From a checkpoint of a small transformer trained on Wikipedia: no biases in attention or MLP.
Each number is 128 + 24 x the weight over its row's rms, rounded and kept within 0 to 255. Layers, rows and columns count from 0. The size above them is the row's rms in percent of the matrix's.

# layer 11 MLP up, 1024x256, rms 0.0688, rows 30-82, columns 192-255
size [102  94  94 106  96  98  99  97 101 100 100 102  97 102 102  98  93 111 100 102  90  98  98 103 102  99 100  98  99  95 105  92 102 103  99  94 104  89  99 101 101 103 105 101 102 103 105 100  99  96 101 101  99]
[[107 121  69 106 163 133 121 140 124 105 169 139 126 118 122 145 115 124  95 125  92 198 143  99 143 118 128 151 112 149 178 109 156 159 158 129 141 126 127 156 110 144 113 181 153  99 172  62 144 121 147 119 123 179 149  92 155 124 111 142 119  99 131 146]
 [129 160 165 154 117 137 113 162 108 141 128 132 141 162  95 189 164 128 127 111 129  79 138 113 146  82 153 150 147 143 109 107 118 128 106 131 160  99 154 159 166 123  88  72 165 125  70 126 158  93 119 137 102 125 116 144 158 170 172 126 158 100 145 169]
 [164 125 116  79 124 115 123  88  90 135 108 138 156 156 136 119 118 164 122 129 112 175 138 108  86  86 110 196 118 114 117  96  99 107 147 162 102 139 139 146 143 112 155 113 154 123 116 124 142 163 177 113 121 109 170 103 132 161 135 145  92 116 125  98]
 [100 108 121  79 122  93 119 110 128 102 156 147  93  86 124 149 136 119 154 109 135  85  86  82 134  71 130 170 178 128 105 112 159 144 140 151 107 146 135 131 148  76 127 146 100 167 154 142 122 127 149 117 131 100 166  88  89 172 149 154 152 127 135 147]
 [129 141 148 107 172  96 149  72 111 124 201  82 113 156 159 110 111 127 155 118 140 107  82 133 114 129 159 156 140 134 100  96 106 150 141 152 109 104 121 153 127 151 136 106 134 117 137 118  90 120 173  67 152 154 114 121 148 116 111 119 117 163  90 126]
 [119 174 131 120 143 144 146 126 106 110 100 127 127 124 137 107 188  88 129 158 126  84 112 121 134 131  90 101 122 103 141 133 126  92 158 136  90 118 107 110  68 135 120 121 165 100 170 120  98 129  83 138  70 131 136 153 160 171  87 129  99 137 133 175]
 [168 148 188 107 191  80 149 131  98 130 117 145 105 148 127 149 156 126 152 167 119 118  99 114 122 142 102 159 178 151 143 134 102 124 115 133  79 125 128 120 126 125 135 129 145 176 103 134 133 136 150 119 152 101 167 149 102 165 136 130 140 131 124 124]
 [124 164 117  71 116 115 136 122 116  94  88 104 107  90 113 105 147 133 133  99 116 171 119 142 153 169 136 127 154 107 154 115 115 117  99  86  74 120 112  81 101  90 100  90 126 180 149 115  74 157 108 118 100 112 138 109 105  82 149 119 131 131 118 119]
 [105 114 126 117 115  94 167 111 147 115 108 128 115  93 103  78 120  92 170 112 130 118 112 145 168 124 140 124 111  84 199 143 133 113 151 122 131 106 116 125 140 143 130 123 131 121 110 194 111  80 148 117 101 137 142 112 120 111  99 124 135 145 116 100]
 [ 88 138 111 133 104 122 130 147 171  53 125 114 134 157 147 159 134 113 164  99 139  99 130 148 120 143  99 127 119 118 112 118 109 152 133  89 132 153  91  88 109 105 135 150 113 143 103 124 111 140  94 127 135 100 169 139 114 135 107 137 107 106 110  87]
 [135 142 156 125 123 128 159 126 141 105 134 102  87 152 112 132 102 148  96 116 118 103 133 136 123  80 175 135 151 117 115 154 148 138 125 115 144 143 107 150 157 158  92 111 129 113 103 164 113 126 126  96  94 105 142 139 153 119 141 120 130 164 106 136]
 [126  89 126 164 101 123 100 106 124 156 135 134 135 117  98  92 134 154 125 119  91 155 144 102 144 108 139 159 100 145 146 136 120 117 182 149 141 141 189 164 117 147 110 142 172 114 103 152 137  58 152 137 112 112 141 165 133 106 102 109 154 154 111 130]
 [ 93 129 118  97 156 128 166 123 117 133 116 149 132 105 124 133 104 117 146 159 157 114 123 142 118 161 140 127 159 146 142 103 105  99  85 139 115 109 162 107 138 121 116 132 162 148 102 129 168 138 132  67 112 113 108 102 152 136 102 127 113 131 119 142]
 [119 158 108 112 158 138 142 125 183 150 116 130 143  78 137  97 181 108 117  93 159 125 148  88 142 103 129 135 191 122 105 169 126 105 105 108 152 116 154 129 124  95 153 105 100 131 114  73 124 124 139 103 128 143 124 101 100 157 107 169 104 157 101 107]
 [127 129 135 165 103 123 161 105 131  92  87 123 125 115 158 125 112 115 105 144 110 115  65 115 142 148 118 177 154  87 150 137 149  99 122 137  92 138 124 124 132 103 119 118  94 126 128 152 111 144 139 155 142 137 123  83 129 127 146  90 135  84 173 142]
 [ 83 142 134  95 121  88 141 136 108 121 129 159 150 140 133 121 149 152  99 102 151  94 118 128 129 141 175 139 121  68 127 155  94 126  98  88 107  96 102 122 162  80 116 120 148  86 153 126 132 153 107 120  79 129  99 120 131 119  95 190 135 160 140 128]
 [149  87 154  92 136 129 156  95 153 128 139 122 110 118  75 107 147 124  94 157 105 139 137 104 109 112 136 105  96 120  66 129 137 106 170 115  90 112 127 103 153 144  89 118 141 131 139 138 177 127 112 107 166 115 108 134  74 142 137 127 139  93 122 117]
 [ 79  96 161 129 135 119 135 160 138 115 170 174 173 126 116 117 118 165 139  70 111  80 125 156 174 134 151 156  98 114 167 101 145 136 107 135  95 118 108 135  96 127  85 101 110 138 116 105 146 159 111  92 126 148 151 132 147 115 143 126  86  95 144 123]
 [156 143 146 140 133 129 116 144 103 157 125 118 125  86 120 111 153 119  51 130 128 152 119 104 106 113 138 125  93 120  94 108 124 165 144  90 107 128 121 136 135 129 134  92 121 157 133 119  96 170 137 160 113 167 164 115  99 131 130 136 125 139 128 115]
 [141 112 125 166 146 110 148 109 146 174  84 104 151 161  96 136 122 178 101 134 123 155 136 121 145 128 114 159 116 154 126 122  82 136  91 115 108 121 171  98 147 112 141 129  50 171 128 124 151 124 103  82 125  98 154 139 115 120 128 117 155 180 137 132]
 [ 93  77 123 120 170  87 130 105 106 110 124 144 124 113 177 164 134 139 154 141 108  71 152 135 131 139 113 126 118  97 147 110 109  77 126 100 122 137 127 185 113 102 134 157 152  96 110 161 144 109 113 127 111  82 109 125 141 151 153 134 121 168 124 104]
 [119  99 154 136  79 110 148 151 113 112 148 100 113 115 128 136 144 115 156 153 194 139  97 146  94 126 113 131 116 149 147 109 147 114 155  98 158 122 132 121 115 175 129 159 157 128  85 175 118 134 123 140 140 101 140 151 127 112  84 156 152 111 145 121]
 [122 132 153 111 109 153 176  92 155 117 147 117 124 125 129 104 155 125 137 162 114 125 115 172 153 111 103 109 143  87 129 135 110 169  88 146 131  72 125 140 102  93 129 130 115 141 151 128 121 111 115 135  88 158 109 141 123  84 146 103 133 135 138 129]
 [183 123 124 141 174 128 109 134 155 118  93  74 124 109 130 117 121 116 139 142  91 114  76 122  95 109 132 149 100 139 116 167 163 108 166 115 152 127 100 106 119 106 145 138 109 107 137 109 113 160 170 104 133 110 122 126 150 130 111 156 128 138 135 172]
 [156 107 145 127 102 159 135  88 115 160 125 131 114 167 119 136 157 105 101 147 144 111  85 147 126 103 100 179 173 110 110 133 139 106 153 122  91 116  96 125 143 100 136 108 131 113 101 110 137 188 124 142 135 125  97 122 150 126  85 139 124 136  91 126]
 [118 121 115 112 125 117  95 138 125 101 159 136 149 144 124 122  97 174 137  97 131 175 139 118 136 183 170 108 153 136  90 143 124 119  92 114 148 132 146 162 167 154 130 115 169 132  99  83 140 154 143  81 155 141 126 125 134 123  97 150 170 159 142 144]
 [128 162  79  91  99 117 116 120 202 185 131 150  89 133 143 100 126 170 127 116 148  88 122 147 114 133 122 103 155  79 133 128 120 131 140 140 134 128 145 162 126 119 109 140 133 146 132 101 139 123 129 131 123 114 124 127 105 123 118 114 123 110 108 153]
 [ 98 128 163 110 145 116 152  82 112  95 129 113  91 161  88 172 139 132 136  93 136 163 136 170 139 137 129 165 151 103 164  99 145 105 147  90 130 129 112 138 114  67 129 114 116 132 102 138 153 126 111 138  66 204 111 126 139 104  66 139  98 116 148 132]
 [ 91 125  97 131 112 151  94 142 133  80 172 108  75 153 152 140  96 144 111 129 144 105 110 122 136  99 157 126 100 133  66 127  89 159 146 141  91  97 130 154  96 159 178 127  93 125 114 132 137  94  83 131 129 161 102 134 111 168 114 129 120  95  86 130]
 [119 123 145  67 128 149 149 118 112 159 110 138 104 146 115 161 156 150  76 130 106 151 149 148 151 140 127 119 132 113 141 147 128 121 116 121 144 132 217 144 113 121 144 110 146 100 146 111 156  86 157 126 149 150 104 137 152 100 129 160 149 139 122 109]
 [ 98 109  93 146 142 101 131 162 145 143 135 107 161 135 116 132  93 130  68 135 139 103  93  85 120 142 113 143 139 138 119 126 131  98 149 190 101 154 131  98 108 146 113 147 113 112 112 136 108 137 121 141 125 119 118  98 148 109 129 182 105  94 140  97]
 [ 82 128 135 138 132 113  73 124 100 106  82 115 134 151 170  72 137 108 144 161 139 129 153 111  93 137 129 184 119 106 155 122 125 110 133 105 159 171 117 138 126 121  97 149 165 125  76 124 126 179  87 106 110  77 156 124 113 146 145 154 169 140 140 125]
 [138 140 128 123 151  98 112 165 134 116  74 113  94 115  78 130 155 105 102 124 129 123 125 133 148 173 160 128 112 129  99 125 116 162 154 152 133  81 142  97 127 128 121 125 127 125 154 112 176 149 107  88 109 140 138 135 126 128 106 146 104 165 122 142]
 [117 105 171 109 128 129 170 107 128 145 116  90 122 107 153 149 120  87 127 124 130 129  83 128 120 125 140 130 157 134 130 166 151 166 167 144 139 147 166 140 129 117 130 149 138 129 153 143 128 118 128 146 140 125 140 121 126 110  76 116 131 155 151 107]
 [185 135 166 105 117 138 170 119 112 136 110 152 100 113  91  85  92 100 132  93 139 145 115  66 146 148 166  90 160 121 164 118 138 131 135 129 134 121 127 116 136 150 131 144 110 148 103 173 119 159 103 142  62 103 113  94  88 107 147 154 130 180 135 124]
 [137 131 107 109 177 126 108 114 169 148 120 113 177 148 125  99 110 139 116  70 103 142  90 104 137 106 129 114 122  80 136 113 118 116 166 126 115 109 151 132 123 151 146 127 145 111 135 125  77 147 146 126 128 138 134 168 119 138 167  84 114 143  75 111]
 [137 137 149 146 147 125 145 118 124 175  87 147 168 135 138 155 123 136 124 149 122 107  91 110 139 117 126 101 116 145  98 166  91 123 118 159 101 144 148 156 150 132 134 153 141 170 129 116 155 140 133 139 124 141 140 119  80 111 153 113 126 167 121 115]
 [120 109 148 119  90  95 153 144 114  75  95 138 110 129 142 108 115 102 154 154 121 132 114 128 118 138 113 164 115 112 152 142 133 102 159  84 185 151 156 156 139 114 102 118 164 127 132 133 113 140 120 122 142  82 116 129 153 142 133 120 165 128 111 107]
 [142 185  96  67 156 116 127 142 143 116 132 121 115 143 116 105  87 110 100 120 135 100 128 140 126 109 132 153 115 147 124 110 159 119 159 126 118 122 110 128  97 149 154 139 125 116 110 125 116 125 151 173 123 118  87 106 125 134 130 122 117  96 121 169]
 [126 130 126 184 117 100  88 128 118 119 130 120 123  91 141 151 156 133 117 132 103 118 139 131 104 103 160 128 106 144 112 184 130 109 142 118 121  67 104 148 171  93 123 115 135 145 161 124  94 135 140 167 115  99  90 154 165  97 112 147 142 103 137 119]
 [104 117 136 116 149  93 152 139 115 126 148 151 118 145 137 156 127 127 117 137 133  76 129 122 117 102 115 148 180 130 155 134 111 154 124 109  99 121 114 170 133 156 114 103 109 108  97 105  84 140 129 117 137 154 162 108 126 133  92 152  93  90 123  55]
 [156 134 123 128 119 124  95 121 135 136 107  90 105 115 112 123 131 129  99 128 154 165 133 104 132  91 185  80 140  92 126 149 153 174  84 139 155  60 145 105 170 126 103 154 145 131 117 152 158 102 159 161  80  84  97 125 130 146 101  97 153 154 137 125]
 [109 146 139 128 121  97 160 161 123 163 100 143 163 140 118 127 121  61 126 131 179 138 136  78  91  86 119 130 130 154 122 142  97 142 156 116 106 130 110 172  78 128  77 111  77  96 156 104 102  99 140 120 163 117 141 110 115 102 163 140  96 133  99 127]
 [105  94 117  75 119  98 167 112 108 133 133 120 104 118 132 168 122 140 124 101 124 132 123 111 160 129 133 190 136 135 112 151 113  75 123 119  55 115 128 155 114 146  56 109 133 134 111  56  83 129 131  97 148 126 141 132 119 148 132 118 114  90  96 160]
 [115 132 105 145 123 112 105  80 119  92 130 163 168 110  99 104  94 124 166 148 122 147 141 131 133  93 119 162 128 121 135 156 119 119  94 116 173  99 114 136 103 139 133 109 100 114 123 162 144 141 135 117 106 113 147  79 109 111  91 131 107 123 146 109]
 [156  84 120 169 151 145 143 186 122 106 124 126 150  76 137 134 132 101  92 119 157 131 136 115 115  92 150 111 122  95 125 116 188 119 154 116 101 134 151 122 127 101 134 146  99 108 132 147 124 159 134 148 151 117 149  90 159 138 122 163  94 155  85 130]
 [130 173 127 146 143 134 132 137 147 132 116 122 130 137 116 127  93 129 109  94 131  91 125 105 108 109 137 140 134 136 180 118 128 115 143  80 126 127 132  65  87 131 106 117 153 166  97 109  91 147 118 153 129 114 184 118 112 171 102 170 127 131 112 138]
 [148 132 131 117 108 116 122 166 126 130 131 129 101 120  82 138 110 116 126 105 140 151 155 124 143 119 120 102 105 133  91  97  88 162 104 112 113 135 102  91 140 121  81 136 135 151 154 143 138  92 150 124 113 137 153 142 149 113 107 157 181 142  74 141]
 [103  88 122 125 139 126 134 165  95 136 159 115 137 113 126 132 109  97  93 135 142 128 144  86 152 126 117 143 137 121 108 152 167 119 153 148 141 122 126 140 124 160 101 148  92 144 111 114 108 126  99 124 136 148 145 146 124 150 110 161 144 156 117 159]
 [147 176 102 130 149 122 103 141 209 104 128 150  98 146 106 133 113 153 130 131 160 155 151 142 140  95 121 125 118 136 119 144 124 116 117 105 145 141  93 146 152 112 109 143  85 149 130 121 142 148 113 129 117 124 146 107 143 152 177 124 116 101 135 150]
 [113 116 132 137 127 129 145 123 153 137 164 107 114 144 167 133  86 121 103 123 107 120 134  80 111 131 141 142 147 144 164  89 148 114 121  57 146 168 119 131 123 101 139 144 106 133 102 139 133 145 114 121 106 136 159  97 164 135  96 172 142 147 152 120]
 [136 154  80 125 118  86 147 127 145 184 134 136 143 139 122 129 127 125 167 119 142 153 118 107 150 109 156 145 156 147 110 127 131 151 125 131  85 121 172 128 159 138 132  83 146 123 143 135 121 147 139 118 183 120 105 116 103 183 119 115 169 148 113 156]
 [ 83 163 178 149 150 125 149 133 118 125 134 135 159 166 190 103 141 141 134 119 105 106 132  74 104 120 142 146 194 116  74 106 143 142  88 161 145 108 117 122 109 102  97  91 134  97 116 160 129 116 135 134 117 119 162 116 132 128  97 139 156 171 131 138]]
# layer 11 MLP down (transposed), 1024x256, rms 0.0433, rows 30-81, columns 192-255
size [100  98  96 103 102  97 100  97  99  98  98  99  98 100 103  99  94 104 102 100  93  95  96 105 102  98 101 100 101  94 102  97  99  99 100  97 103  99 102 100 101 104  99  98 102 107 104  99  96  97 100  99]
[[120 109 156 134 137 144 139 129  79 122 137 108 151  72 150 131 116 140 156 107 169 103  93 122  90 176 150 165 154 142 110 146 137 127 126 135 119 146 165  95 108 108 117 137 160 162 129 133 112 148  96  93 106 160 162 102 127  68 151 156 132 134 122 149]
 [132 120 110 159 102 134 106 142 136  79 109 111 106  79 165 100 131 151 129 140 130 118 142 139 109 116 130 103 132 114 126  92 128 141  89 132 130 120 130 147 133 117 121  89 130 147  99 118 115 132 130 140 172 120 141 118 132 108 146 137 141 133 152 111]
 [131 125 132 145  98  96 150 147 137 128 135 116  99 107 129 168 161 146 131 142  76 106 127  97 134 153 100 116 178 157 114 138 128 135 123 109 145 130 148 115 139 141 161 120 139 133  84 150 153  87 139 148 115 180  82 119 186 125 126 116 166 125 140  91]
 [139 129 163 113 115 140 158 130 100 153 138 141  94 155 140 122 146  76 149 136  83 107 151 107 115 176 130 149 109 166 146 135 135 128 106 113  76  99 140 162 126 104 134 137  94 145 108 119 125 109 143 109 127 132 188 144 118 128  96 163 110  97 110  93]
 [138 131 169 142 120 101 109 122 142 165 103 131  92 130 131  97  92 137 114 102 114 144 157 126 132 171 141 127 127  75 100 105 128 100 142 143  96 115 134 132  91 146  95 121  71 114 134 134 161 103 111 133 147  59  94 118 126 111 139 143 106 158 185 105]
 [104 141 135  92 108 111 158 101 119 143 129 124 131 154 121 105 133 214 121 110 129 122 108  92 149 148 166 130 143 146 163 159 156 115 129 104  74 175 138 157 117 138 145 129 121 128 141 150 143  95 142 138 129 105 124 151  91 153 105 141 114 113 145 140]
 [151 107  85 117  93 132 122 123 105 138 114 121 130 135  99 145  98  90 119 133 124 140 125 140 128 162 151 138 132 129 128 138 156  65  94 151 157 105  76 119 126 105 123 126 106  90 128 163 150 150  97 133 149  76 143 160 135 125 122 134 112 125 135 126]
 [138 148 118 139 106 112 139 135  91  90 149 173 147 143 103  92 146 147 140  77 145 126 107 110 133 101 107 133  99 107 122  97 134 145 136 134 142  99 138  98 126 134 114 154 157 115 133 111 128 105 143 123 112  93 136 144 102 108 160 165 141 146 103 147]
 [135 114 153 154 134 144  93 130 125 151 126 149 104 119 158 140 111 136 107 112 158 148 124  91 116 147 181 115 114 115 102 133 133 119 131 139 126 146 127 138 104 153  93 125 198 151 116  58 164  90 169 162 142  86 117 165 151 132 141  96 117  79 142  97]
 [126 103  95 111 126 143  94 149 160 154 109 119 124 138 127 147 134 108 161 108 122 177 143  82  78  98 147  74 177 128 130 121 146 162 153 112 137 139  81 127 122 172 156 114 108 106 111 142 110 134 154 124  82 159 107 100 116 128 152 146 155 116 114 154]
 [160 139 133 108 122 172 140 102 147  98 116 121 118 159 186  97 124 122 206 153 138  98  85 135 168 144 107  79 134 115 111 147 160 132 100 126 135  87 130  96 131 146 109 113 144  99 108 155  69 129 129 164 144  66 100 105 122 110 154 113 112 170 178 122]
 [141 157  84 115 109 155 104 100 125 102 112  91 126 112 125 103 133 120 167 146 146 154 114 119  97  82 157 128 134 161 147 114  87 120 106 128 149 130 152 201 168 126 104 153 129 120 145 119 109 107 116 122 158 118 139 149 136 127 161 108 121  88 108 156]
 [151 117  97 132 154 121 106 137 129 122 141 147  98 109 140 142 127  96 120  80 103 133 118  90 106  77 172 128 113 161 101 123  87 135 144 132 112 126 147 102 127 122 113 119 105 115 134 148 146 128 126 157 120 118 113 191 110 149 141 131 124 121 117 141]
 [132 113 175 111 103 103 108 138 144 158 170 127 143 157 125 127 119 158 124 144 179 160 117 126 152 148 133  84 121 114 180 128 109 157  95  88 144 114 161 112 125 136  86 126 128 147 125 135 144 126 152 105 124 146  51 127 166 115 144 152 128 130  97 147]
 [130 138 111 154 110 131 161  96 151  92 123 126 137 113 164 150 122 110 146 136 147 140 118 149 112 129 157 114 133 134 114 150 145 161 143 120  95  95  85 114 115 149 107 106  66 148 132  92 165 140 132  88  89  96 160 130  83 131 170 140 157 106  86 148]
 [128 112 104 168 155 122 155 164 116 127 156 137 127 171 156 110 141 128 119 109  89 122 146 128 109 104 148 131 119 134  87 146 108 141 108 129 179 136 170  74 160 130 138 102 105 150 101 105 173 112 163 120 134 102 102 141 138 129 126 106  98 111 119 121]
 [106 145 145 118 174 139  95 123 123 157 171 102 142 150  77 154 142 119 122 149 130 143 127 182 121 119 122 139 119 109 135 107 151 191 148 113 162  89  95 132 151 125 110 121 101 115 141 125 151 112 154 141 112 136 108 126 137 119 147 126 136 127 125 112]
 [ 82 128 153 132 163 117 113 114 119 144 153 132 145 152 107 134 107 105 132  87 129 105 139 143 139  75 142 184 101 138 121 140 142 118 124 118 113 108 103 112 124 115 115 113  76 157 124 140 133 155 156 134 162 139 105 109 134 135 183 104 157 141 110 137]
 [137 119 139 110  91 146 145 128 112  74 116 122 154 148 151 114 126 122 114 148  99 118  77 122 146 108 117 160 120 143 144 125 137 119 150 142 170 117 110 136 110 123 135  88 137 113 124 136 151 156 118 147 154 146  98  65 150 106 121 105 104 100 144  91]
 [184 108 140  85 113 125 106 137 108  92 103  98 166  96 160 134 140 111  95 145 105 141 133 150  87 148  88 122 126 113 157 102 153 140 153 133 155 131 128 155 123 106  92 113 167 158 144 156 110 120 129 118 125 120  71 130 155 120 139 131 121 131 129 142]
 [128 152 105 120  98 152  84 153 103 145 150 124 138 145  93 135 124 102  91 150 137 155 136 128 116 110 153 112 107 141  65 138 158 144 116 168 113 148 141 110 102 150 117  54 109 119 128 136 139 120 160 145 158 158 134 129 141 110 121 108 142 108 149 124]
 [105 107  92 188 120 136 154 122 138 146 112 118 164 148  87 136 131 145 152 130 125 127 127 138 180 137 119 169 143  67 126 143 167 154 147 122 133 148 129  99 142 168 126 106 117 140 106  69 102 122 151 139 123 144 127  95  80 140 144 163 128  85 142 112]
 [135 121  87 150 132 112  95 195 111 119 115 189 119 115 120 116 111 145 155 111 135 146 114 102 118 112 144 138 144 170 129 130 153 114 183 147 154 127  83 102 128 136 136 104 108 139 126 122 117 121 130 109 143 162 112 135 127 155 173 116 136 111 141 157]
 [129 135  99 121  92 113 139 109 100 109 122 126 147  80 101 111 140 149 154 107 153  91 147  97 114 111 151 115 103 128 125  89 151 131 134 170 144 130  92 113 171 104 133 123 130 126 145 101 173 168 134 156 134 182 138  97 100 137 125 156 113 124 139 148]
 [135 125 134 148 108  89  73 111 147 134  95  96 143 132  96  98  77 142 141 145 139 122 166 107 115  98 115  70 192 134 144 136  94 128 153 129 118 111 116 122 189 148 111 149 106 105 113 145 104 117 107 110 133 102 152 109 165 107 136 134 151 121 171 131]
 [111 159 150 122 175 126 158 100  97 140 145 128 119 104 132 122 122 130 103 152 120 128 136 137 161 128 161 138 110 137 101 150 144 129 127 101 151 132 148 128 127 128 112 137  82 118 104  97  94 155 193 102 110 115 122 101 159  98 167 130 189 171  81 169]
 [ 88 138 103 123 117 116 137 142 147  98 115  82 145  92 102 127 159 161 121 152  98 132  81 181 128 125 124 126 132 125 147 105 115 144 141 123 134 122 113 124 107 122 153 154 104 125 146 130 103 133 140 111  95 105 184 137 108 128 125  92  74 104 124 154]
 [122 135 118 123 139 118 122  96 126  94 152 112  89 141 111 139 141 104 112 140 122 150 118 144 142 139 101 151 127 141 161  94  89 133 119 162 151 123 101 142  95 144 131 109 140 108 110 141  86  94 118  99 112 124 131 140 164 147 136 128 145 120 117 127]
 [120 118 119 161 117 119 159  98 112 103  93 127 141 122 157 168 148 106 159 140 179 141 115 152 105 123 137 142 127 138 161 154 147 139 103  46 125 104 115 130 140 134 118 107 102 162 149 128 150 134 138  76 108 126 174 109 134 170 144 155 141 121  86  98]
 [139 110 149 203 160 141 133 153 112 163 124  98 122 101 125 121  97 126 134  87 149 122 115 166  98  65 134 184 103 147 135 118 130  78 138 140 114 138  81  88 114 115 119  83 129 151 141 105 160 143 106 107 117 140 146 135 113 110 145  90  86 112  98 165]
 [119 147 163 133 159 139 129 143 122 117 112 133 127 133 138 108 148 136 151 128 126 155 123 161 146 154 127 152 122 108 173 135 168 105 112 123 152 124 154 143 132 119 125 129 110 117 147 104  92 154 164 152 116 131 129 107 132 106 107 162 157 143 114 159]
 [124 149 184 114  99 145 168 115 104 117 132 121 113 134 177 121 147 103 121 124 138 108 130 134 151 148 118 108 136 140 134 107 104 131 117 168 115 132 132 154 122 156 170 101 111 135 140 120 112  48 130 152 126 154 112 179 170 104  92 144 117 103 127  89]
 [136  89 148 130 140 166 136 111 121 141 127 153 157 130 127 106 196 117 139 113  85  92  83 145 154 160 139 146 134 152 168 173 115 122 129  99 180 120 104 169 122 139 135 114  96 117 136 152 159 112 162 146 112 112 149  95 158 108 135 168 126 136  86 107]
 [124 145 121 153 129 134 121 161 171 186  85  99 148 147 131 117 114 134 172 125 138 129 105 113 106 163 144 127 122 109 110 106 135 135 105 126 167 164 146 123 135 104 111 146  92 124 112  87 124 147 130 115 121 133 142 134 167 120 145 132 130  90 135 135]
 [169 139 149 103 154 110 127 147 105 136 104 144 122 164 135 143 200 106 131 125 137 141 105 134 165 126 109  70 141  88 127 162 116 131 127 137 135  93 126 139 148 115 140  96 137 154 171 104 168 138 120 140 118 138 123 126 129 153  82 141 124 110 152 174]
 [142  68 162 126 111  96 128 129  98 119 134 115 119 133  84  77 145 149 147 117 109 127 116 129 119 133 137 143 104 105 156 101  87 125 125 117 112 122 127 103 142 164 169 140 193 177 188  75 134 110 139 137 114  75 147 159 142 149 166 143 144 146 138 103]
 [118 158 100 152 169 135 137  96 176 149 116 145 153 156 147 165 106 166 136  81 127 129 152 126 106 124 145  89 133 101 108 105 104  91 141 109 107 112 118 118 137 137 170 109 159 135 114 169 131 127  61 138 134 165 127 170 110 153  97 131 147 133 150 132]
 [119 124 128 143 137 111 163  95 146 154 129 133 143 118 163 100 129 101 144 122 132  91 136 105 120  97 169 132 115 146 104 135 125 137 110 120 125  89 137 107  72 143 160 112  65 124 118 129 161 130 103 143  83 152 143 138 146 116 156 112 119 128  92 184]
 [132 144  89 110 143 131 131 131  93 117 148 168 127 132 145 124 134 143 155  94 128 141 136  95 177 159 107 127 153 105 113 119 136 110 130 106 115 134 114  99 169 167 106 142 103 111 132  81  92 163 153 134 112 136  95 147  94 144 119 143 126 144 163 137]
 [125 138 139  94 168 133 140 122 128  91 152  81 136 119 116 108  80 145 146 111 113 148 140 116  84 174  76 146 144 160 152 143  99 152 154 160 144 120 115 127  97 162 112 101  69 120 128  99 131 134 163 130 178 119 119 143  98 127 114 202 135 132 129 130]
 [156 120  86 150 126 132 171 162 111 174 113 121 136 117  75 129 148 138 124 170  91 164 160 126 124 150 138 132  89 139 161 149 189 120 123 133 124 106 108  84 146 140  78 135 120 115 148 134 153 150 143 102 105 158 159 126  98 158 115 104 165 142 144 132]
 [ 94 142 103 111  96 120 124 156 133 124 136 117 133 148 182  90 120 159 118 137 165  67 108 145 109  55 156 121 173 150 111 127 114 105 141 135 133  95 137  88 116 120 122 133 150 134  86 106 144 113 113 116 157 147  85 138 168 144 128  81  95 148 125 135]
 [101 131 142 132 124 105 159 127 132 172 115 100 155 190 137 126 113 145 124 113 105 170 100 122 152 110  83 107 104 151 157 137 124 143 145 133 134  99 164 151 131 145 103 162 131  80 128 114  82 120 103 126 164 126 159  95 107 105 134 112 126 119 166 126]
 [115 115 125 114 152 101 120 113 120 135 120 143 112 116 136 109 130 118 120 160 122 136 133  89 132  92 122 127 122 116 136 100 167 132 111  88 152 117 139  96 131  63 118 176 132  99 134 113  66 136 199 125 106 128 105 116 106 148 148 134  67 172 137 110]
 [135 126 140  81 141 152 109 127 123 116 130 155 144 119 151 152 113 100 102  99 135  91 139 137 159  94 107  84 134 173 106 138  85 159  99 130  94 138 146 137 147 150 130  87 121 147 150  97 155 146 144 119 115 168 175 128 163 118 164 153 125 161 160 106]
 [121 136 118 150 124 155 145 157 101 162 146 143 131 125 127  80 150 100 127  97 126  97 153  99 156 184 141 100 106 153 102 159 175  88 113 108 146 150 139 129 111 123 120  92 156 137 142 164 142 114 135 157 116  78  86 141 147 121 153 152 130 148 128 135]
 [114 132 139 154 122 105 130 152  97 144 104 133  88 106 103 161 134 131 126 135 142 124 104 159 104 148 132 117 113 129  95 109 109  99 115 161 162 126 178 118 130 134 160 180 106 136 117 146 170 113 105 142 126 104  81 132 125 129 126 154 135 130 146 121]
 [ 99 119 110  89 122 105 110 149 125 117 165 133 101  96 157  92 121  84 144 122  72  72 107 162 123 166 136 118 155 134 101  91 119 113 122 138 114 105 100 121 126 126 136 123 120  77 117 125 129 128 154 118 188 135 107 119 153 151 167 130  69 160 107 117]
 [123 112 169 125 147 132  89  71 124 181 159 143 136 127 145 200 110 132 101 129 122 153 100 150 158 120 117 142 135  95 141 105 119 126 179 119 145 139 118 170 167  90 111 100 135 117 115 122 138 139 157 130 115  98 122 115 127 128 150 115 150 145 175  77]
 [135 145 125 146 106 151 133 118  95 113 109 121 117 125 146 127 119 148 119 145 118 162 147 129 126 143  92  99 125  86 108 145 160 148  99 124 125 126 147 142  96 169 136 145 187 148 166 120 128 151 132 148 123 130 161 124 176 131 129 176 105 138 147 114]
 [ 83 128 145 126 145 130 136 139 127 125 120 138 130 137 137 120 132 137 129  97 141 117 127  98 160 171 149  87 125 191 128 169 108 137 118 133 106 150 140  92 162 147 124  93 131 122  87 102 113 110 148 107 145 173 135 113 130 117 154 120 174 121 120 115]
 [107 177 115 129  88 154 138  87 120 129  80  99 144  98 172 107 133 127 144 126 151 106 149 111 146  92 136 116 133 119 113 121 128 138  95 171 103 113 118 122 111 148 112 145  93 112 120 138  78 120 117 140 130  93 123 147 117 183 148 156 148 144 163 152]]